config.toml
head_dim = 32
intermediate_size = 512
vocab_size = 8192
hidden_act = "geglu"
norm_eps = 1e-05
qk_norm = false
learning_rate = 0.00649
beta1 = 0.95
decay_fraction = 0.418
decay_shape = "linear"
final_lr_fraction = 0.0
train_tokens = 449600000
Each number is 128 + 24 x the weight over its row's rms, rounded and kept within 0 to 255. Layers, rows and columns count from 0. Numbers have three digits each. The size before them is the row's rms in percent of the matrix's.

# layer 5 MLP gate, 512x128, rms 0.261, rows 86-102, columns 0-127
105:133132141084121137101151124139168168121117096148153115119110127117097134159165153113129171117120134117162146107100157123135131138071177107103136136171149107105155162114165120150138147129112157130120118134100127154156115132121153039166131138125124168166137147157113136149136161141122128121077120129141112168098118136118107103132131131112130082070132142087148083133104113121104121141144
106:138159077123131113127133099139133134121127090132108101088104111131132144131105128127103129150130131151143152139158099077213154111139074140134122144105159115116114090150134145111092132121155127116161107094164158158100127093140132103117134129092117186119175107127163123128187081114144143096119122136135131135139105150165137139092143097135104121146092101115134113132103165127142121162111
102:133142143126147160107096128159117164126153107185196174118141130112119131101097141071149117114143164134107138115164123118127124127117078159130157148167145109127138177122122137147118135138114133135149157138169102134145137169159101145125139108133103137111167131088143163137129159130145181146176114143120139091087164098144098114122133121146118120156139123124149122106121095170119074132125
111:185127139146155098142129142087150076106091150125145100146141119121145133133127118098111134109135147170125137143114144104115142141098194092124117116134084134160137151169112106100110086175161081112161120171121141144119136137085117165160162099108139116112106163133094121100100151149119151114100141120148139124168145122134151108098139115116079111123149175143133138153113137128139157155125
107:135125121148097155102124111176142125140085105121129137119106148086085118127139132104148177126108150131123102121104108130130072120136148127122128136141175128111083118163152125138090112164140155126169148130126085152097127144162118111082096106121080124104160127127155111120168140114160144185115094102140134155130108133099128100183136154172137120150143164122110138109087150141117121085130
082:116137110142153127120111123127136159139118131167140118139107099070189125142124122115139115119134131124111151121132116156144157129129090140110113119106137140127177153117096146149154144097132137126143122034156122148143088108133116124114079073159134134148148183146151141146088137119103139129146146108103083148141136092187096112121140107119120127096139090114108104112137155120185121132117
101:160098096096141121108167110167159172158122152131103134093133163128100132127143124142122150154125144114103140142107151110062124113115108069120152136148122135104095124120144141081121142107152085159105130114128119111130117148134125103158138167156093114175129110194171159148148116124107158124168131119129136113123088136150134146094162178141094123106116153135130111103128130142129133078134
102:160124106095113103116144087126124122111111138111136102121094149131125079168140099106163138155117139151105120138149103145092134140147169141135121159064152118111113127120138128102133104116106111115149105142152122138124132121156143116143104121115118148108168131094148175113168119127119167146100128094114122132091161175121153126192090156144114178109134099065162132153131133113116106121180
101:133174130138136116098144150112180106144106121114128151103133147114163152134119108105146083179138159105144124131119161100115132130103167130161160107160154089089139144148125110115101114167131104096133117140087146120115096157154125071075110146125119092113166120133102078120160103109136146112165137132132097151128116090164145132154136122138084091137134102153130120148129143132113123149182
103:117125147095153102099141114093144123134095111133130127126109120134145112131146129096144137099100106131110132110124136143118113126159122093138127152084152080093155143114152081165122106130139182100154114114132134063112079117160125146163139173122085110150161130150094129158113086126150126110080097098122091136123177125143165116145163145164099103130103116105130128129108144079122100122104
103:141143141099150135147128122147126122167125165088102139152077113152102154138146129093162161126131148143169144134168095079168123114133100100143119135159122101146154105172102139117136128086131107133162137158142126147102132137140151162137138083083109137095123116139144120120158138142114123103114112108174136111178153167113166115137133137108144156091177183123121100139156168103100134128130
102:091151157151165128106119113115101127134143112110102122167139153155168097113131120103138126123152142108162148047124131133143106151127122096153124142123098127108153134165169138173116169147101128173113126124140142113104171130126148131109104132150145093121151144099145119136158160192105111100132112089119136114150116104113107139130166127121149118132203131117089118157143103150174117136115
102:122135132164108140114132097118104155109124130130125114137144154121100121160088128099129135167188142144106120097128129073112123160113152134116175102164060164139147140138081143131116097118122068133126134137166107119105103117125103091134136071110134163096123133095135168118126129106157137099186113145124126098162130094135146129131160116174113131125128124101170130146125114152159117116148
108:106182148105131135123143107105110162152128154130168128129082105113151123171167102114099110124111128157125103110149123183127145119114089126125106120107106173160136118115164147109122123139130150087131150118136116118139135202116146106091156130102116114157142147140068144104122143104132094133144112142143123167097152120108154127107157162113135117146135103132106116117088097136080077157162
096:093108110147099127107150136121091153122158089084091152133094118125143128152119102147148142116182134120163142107125102121133111105087124089151154170108142127131124127134137129105124152112064167120058173137150102123132114127134205107120150147169142110126134140130116116115118156116109119167131138123160145141114126176133122148096125107130171136128097138096133124078159131138114124160110
096:127141120134137154129111132158133155142100117133135111107142164119114115106193124113104108104181128094156110100097094083098115106120190109143118117145130147122157102114108098137115128125126088090156124178143151096103106174124118156191138112140110088106127158109120134129136137112134120184115126142103099108130126134103091203128124125143141102150141146139148127162164126148124130121099
091:143134169115155148112174130123164129164102165162166176082160155102124136076110099140141097131119097107136150115129156162118105158130151115138126098135124124114141095138142124139126147149094108161131141124113119109124141162130114173160187127135128126136127138139126090105161143160116105131119105100174149141084102140111056101125137123115134134131106077095130139154154105153111113109147
# layer 5 MLP up, 512x128, rms 0.268, rows 86-102, columns 0-127
107:123135132133111152134118126118156173125099100131135089113103123094125083168148126113089161113126110116128161108131143077110148138116150127109145131118145142041155079084141155140128157133112175140147129094119112116125124160097142129087129115101154139158155133127119156157116203135132140105111122110150153143104089104137085119163115092105136113119134139144119116128088118166140140150108
100:152117116116152139126109164112177119122120145120098120144138164148133143123142150107117176168144133092179101122127132119110120099123118141132179116123089147133131171099120146100142119118109101096132085139118137174165110115116114163115116077119149093102142183089141115159108135157081063132184112131106124141112111129132111095118116133125125145168157164104121128156119123127139082130114
099:133093143132136130127084121108188145142128116172080174111105127106104130154138082120151145137108100129096123107150118110124123122132122098150134156164115107124125105134130096130129149155112127098130140165151128119115102156184163119164131115135114075149124118105121200111066140114112115111122135116120139143076126141112127126143122132142107074170141150149157096106164123133090085121121
108:125117165141145098146100115154152117117122105140152081159089117164107139141138164094107132117091153136112140119147155125145095132149109138125141124154085144150118103164104147138101118119120093140155100098150166124139146113113142164128094127133123129160164162107183093121112122153126127107136111140100117083139121136166151122085104156165093104190105117139092105134113112110132137194107
105:132097130105136150140129121156074151144122184087114129135086129105158161136130151134130138108112117114138081099133135116162096128126124083171125138113146078115141118122165115133136108131151114157092119129113120139095131142143170131169095144136074095065116117136181118135126115128137097174133114133166145156143110115093111121100111137118157133132132128098132162078089096164114145129145
095:142091111129116157119153105133136089085105093107082108115115140138077097135133135158111157146147129152065136135137145101154117121151118116116135129169147149132105123127082143142127147117101134139153128110149104129098109096166162155134149067121153121093160053108141132135169093103111121114097139158118097094093095118093096145109110134139150131144086120134122119157103130127149113125124
103:092134105135107094133149119137138128113079139148122119142097117128144130096113124116105133133087156075109127122164113113145118131125117119109129127094129138120147111101192148126146131187130130181079110127162141143159134115121143159156124146141058164147124175127119084123099088092127185156151075099121088098138114160118124128118117149134135116102133120137116132091148132129138095132155
091:120128118163158113129108104140093126078109120129159101118145113121128150141183110102120085130103148180114147129180084157114121166118114116127126142129115131146141089124144141128108132119079137099101105150177104114136124105147160132125124115118120150101132129128104125114125138117127133113071153161134071088158093148145119086163139121144111122094133133115094119112075103106133073157166
096:111158151113161108148162159127134112128120149096151129144103173125126149174079071098171123174136088113101097115111149165153182092120168148105129140114152153136094145152088117116160091117140134125137146125115120110121114115127142177127079149125111148121131120144085106091129124115114132109169132104139136104153113112119189129091102110122142105118106124147092107125120147111116133144154
099:150103121142130151153115138132102115176094116102115154152181125121109158096098123138108143126143161157162120173123140159113168110071140117112133118148146144136152133152142160129129107097054094097092141115129149153180170109124113139102121109131096137133085164157163112103124134106096099103122110109117155135121121150114095119088125121115145147129145124117181167098158141137142141124134
098:150146120166124135147111112081104175145132143102112126121197134119120106136130142128135074102115103084125133144095126120140111132110107121145143157128169161142082159087133126189118144123147124149124163110125123132154107113120167147123131133132114149114137115160114158103112124119138117109126113140113130152143113065147161114135074112144115099119081062126118104131115101184172142123133
095:183110162100119143125137099132132127113150143139147142123086116093102105147109097145156122107080129129123149139134105091150099125123110132117139148151175146097128148146150131079086078110134099090126121124112087179104143170129178150162151131098147149102097109089139174121135118163127113125143130104121132157140151127087109163139138116128137134109146117106100149150074141146109100168119
105:145110129155133145132118117138109138128116135112141090101137115170121095107116172097106121109142138177134169133137149149108077127119152149094097077127063142127131114137130143135108079128095124117084087111139144111139121115161110097126118079109105161048108113125123126102121113097140135113119100143125111132130094109092117148108176116149123149157122143101120162110157115106105121108173
103:144124123126118106165121172151077159148122115107125117110105134130152120130135116106135130086073116132146148096108116144115149163106109075122096144122154168143151134133191152134093124132138172158104146127115144111189128119131163127099112096102124111129123135112131104136096095137133124145102131168135126126114197164106164119089097146146152126109097141112131088128109093127132177137156
092:134105122117161108101119141158150072138160142161099115159085093165112117074126153141115102131069078150134163117141128125138127106115130130120130137137169109125118155146091141101159099156142095114171165163130120135145133134113131093121138164161155136092135129133082077124109120094150126113153132110142125168143163115134118126135175174123080122104150101096129129138141142113143125127109
088:080145125131123104112128120121130123125123118135106106103135103150133121141087124144139120164119139195132107154165120108116122101098077170149123161121121052104100103137165139135154122124143152159118151077156083154126140117136149121132101115114141136136143113127179143122126123169115100145124149117147131104147118114170107113053120124134133095131105172147085098124122149152118117087097
089:115134119144122098171111117167106127098135086115074126150105103164122118144131124159106147146104152131114110116117127118115107122123130116131137152132123127151125146099139139118139100115143157149110143121183131126129089091134134104127086141116143147129141123120120111141107121090135128127135127164057123110186128140193158156157097158161100117153143174216156124123138139109134121175099
# layer 5 MLP down (transposed), 512x128, rms 0.211, rows 86-102, columns 0-127
091:128105094149144110151140118117075108120167141106120143157191160132160146115112130137149093157158131111097108125140092130122131145194084163146128136104101129156107121119105148146124088134156103115123103120125120113115139098127112160133116109127131094055111125126123096124124096131121110162164145112116126081152158097149150133098126123143122181187139131150109143090151151153127142107117
106:100124082143150093130129118171116170178143116125129144104124148144108104122087124162124079113102148161088146121147113138146159134107178118085106130110131077167115091157126088131131160164145170133116105101162131113096123122120133089123146140146099143143128102178151147125124082104175170133124133142137132144147092130133131173128125109116113114099077115144137142117119120124123164119116
100:092122135139123117140207138131070102135161155095152117164157157165165108124139147194116103132167119128161119134099107124159124127163148152112120086119141152112131119153128142133151114088122101128119119119106146138114156112096127135137118138115148143123109125169134066127182099128130132110097148110135116117183123104120122128143125132124131138109095124111107113116080152087163171133102
111:137130099140123117108117160167134114130110131101110138104114094140142134108106122154122138125107138135134056152093135109137122142127125122121102129127129164169102128103131109139114087148145097152140133144157120174151104106160130183125158130111126135087132086147071139135136103093143160173122145081157123149167122136085118131171172075139108115097130137141154158159168098100119110139152
102:143114161134173106153108106110167125106151112169127119137141107143132107148131134122096124137144118132142144142128127119109163146116111166131125145125108167158139142136105119145136162125097135070129144105147141119104130125106078107094184138116208138173098160149100139142113138129125151077140122147082139094115141126119093170137144143099122148116140115186116098115193121106117132125096
096:133148148109138106143090177087128142154141136132159136148144119114185134134102139089146126100102115088199121114098117136099147133122116155175128142062117115126170147120155102107132102136182110130082139136107148114142155146139137082143118182135106171160100176152111128094108155125133134123168117090122150173146139119147154137150137128109120120100129145119119134120132142147108135129132
116:126113130105127152146082105147131142145124114131113123109105125116115155164140157116136124120143136125139153132125166091106095077120146135133112122150118146119126169164098139151135156085118142096117138109116143136080072043137140098140129138122095072112127132139149136102145128078119103152146171154107140151094121108143142116123093128134118175116135098127133088118125089126202139109142
097:111143131084090163141124163099142092151126122145116159106090139129103127119103141150139138109129141113149117145105197129152077105105140104131130168143130135087104142113126122161121169144153130167154142065113134120125116156102123152116132124131102124137108146163153126149137125098121202150154098084138140161111168090110150123111124126104127113125112099137111107153135119191101131094126
092:126106125150080166130133129153074118107131139164130123154124096143124114121172138151095164077110103169127138142142120125124101132162119123147111159138115149137154120126091153112142138084089138133122101128151124134116129109097143160158161121146144138143081169105163171144110173129143146158077134129115143118119153159109110114127119166128115184090133147095160132103125098112144134094074
098:136135146110141083099135079110147131120132145112111159086108104112175123131119139116152131118103103099135138118111133161125130147132096115104143136099091136108108119066103089113154132130174187126138141148139114090090092156160158093133153126119122135137151101140087139135119106157145160126109084122119088149123159111135141166182145111127116091093095108139087128137119152112112139125075
081:115106157102126117140130149195144092118135131140138137141051115134141144114142124139135171120091160145156130127175115129124122130156090145138128109154129111116181096157114118077126124124108123130152086138108150115111138167151072171112142138100136112124111136127149095147137142160128136129143155114134129095140124185117128121126135146141123165108189201119105132123161160112118115141137
099:109124102133115123145085157116162120136125083096153119131153136163125144125159166117100162178127135110126089137162146126118179143118172125155084137125133135133129125104132119191177147119134163145146142144172155095140101115112087099094109117138107127155147159150090093118114150120160152153130096145127134083118111140133126092119104154119118135159100146127172113110169135109141138089159
097:097116132088150133136157165147171118112135130139145144130117136097145134161153091137137122135145080081137127142139100157138134142149129142131160158106189074160123108140126106154137118139136130149145170113099127120157120083063126135150138190181115116130152150142154162125126138146105100179123152131130107123126119130163106149156101099110122093118161135161120086132106128152102135154105
113:104130143156127109127113139137114162118136155118139128141091089093116104075116116158126141126159112095115135142132112126104120104115121140117112127123086103138133102142109119103152168164174082097163124155090138151103132158140126107125112208128128147136105150143095157130157112089168140103160093084125157142147131118139116162141156067093117131130106113127076173135115129134134135090123
097:134166120161139128131153135101095151099113108121150132090139165111136160136180142129129151120172158131102115101109105144119133164144131127135142138125099139141110088109162152165113125139122149159050089109122147106127108149156116157126142090115121150149131139134149161129167159156112185134072128166092145089128083145137135150115099105126133139151103136186121126114125121139099121139160
080:126115131125132129102117160162122152149117125146161131145130107109119135118165121118099143100162102063137123083088102063156137118127187084144145125154131160163105115126094132139097156159100097108135101149099162100109114169134111155177159131119122092127111156130093131113126120099110151138111130151132096130136145134094071167146131163141137121136156112129156145139142179145132132128126
086:140120175119141154066155141153157137132092150151176165113170143156121138102102133129143123128132112086121151122141200140143084144147156103142116136149091113123123085119143109117171142139103088126159119119126134127121130136127126139134177121129136136092147119153110120098164099158116118140084113113181114142099106156126099098166153093102120132125119102114141155153145130126136108067138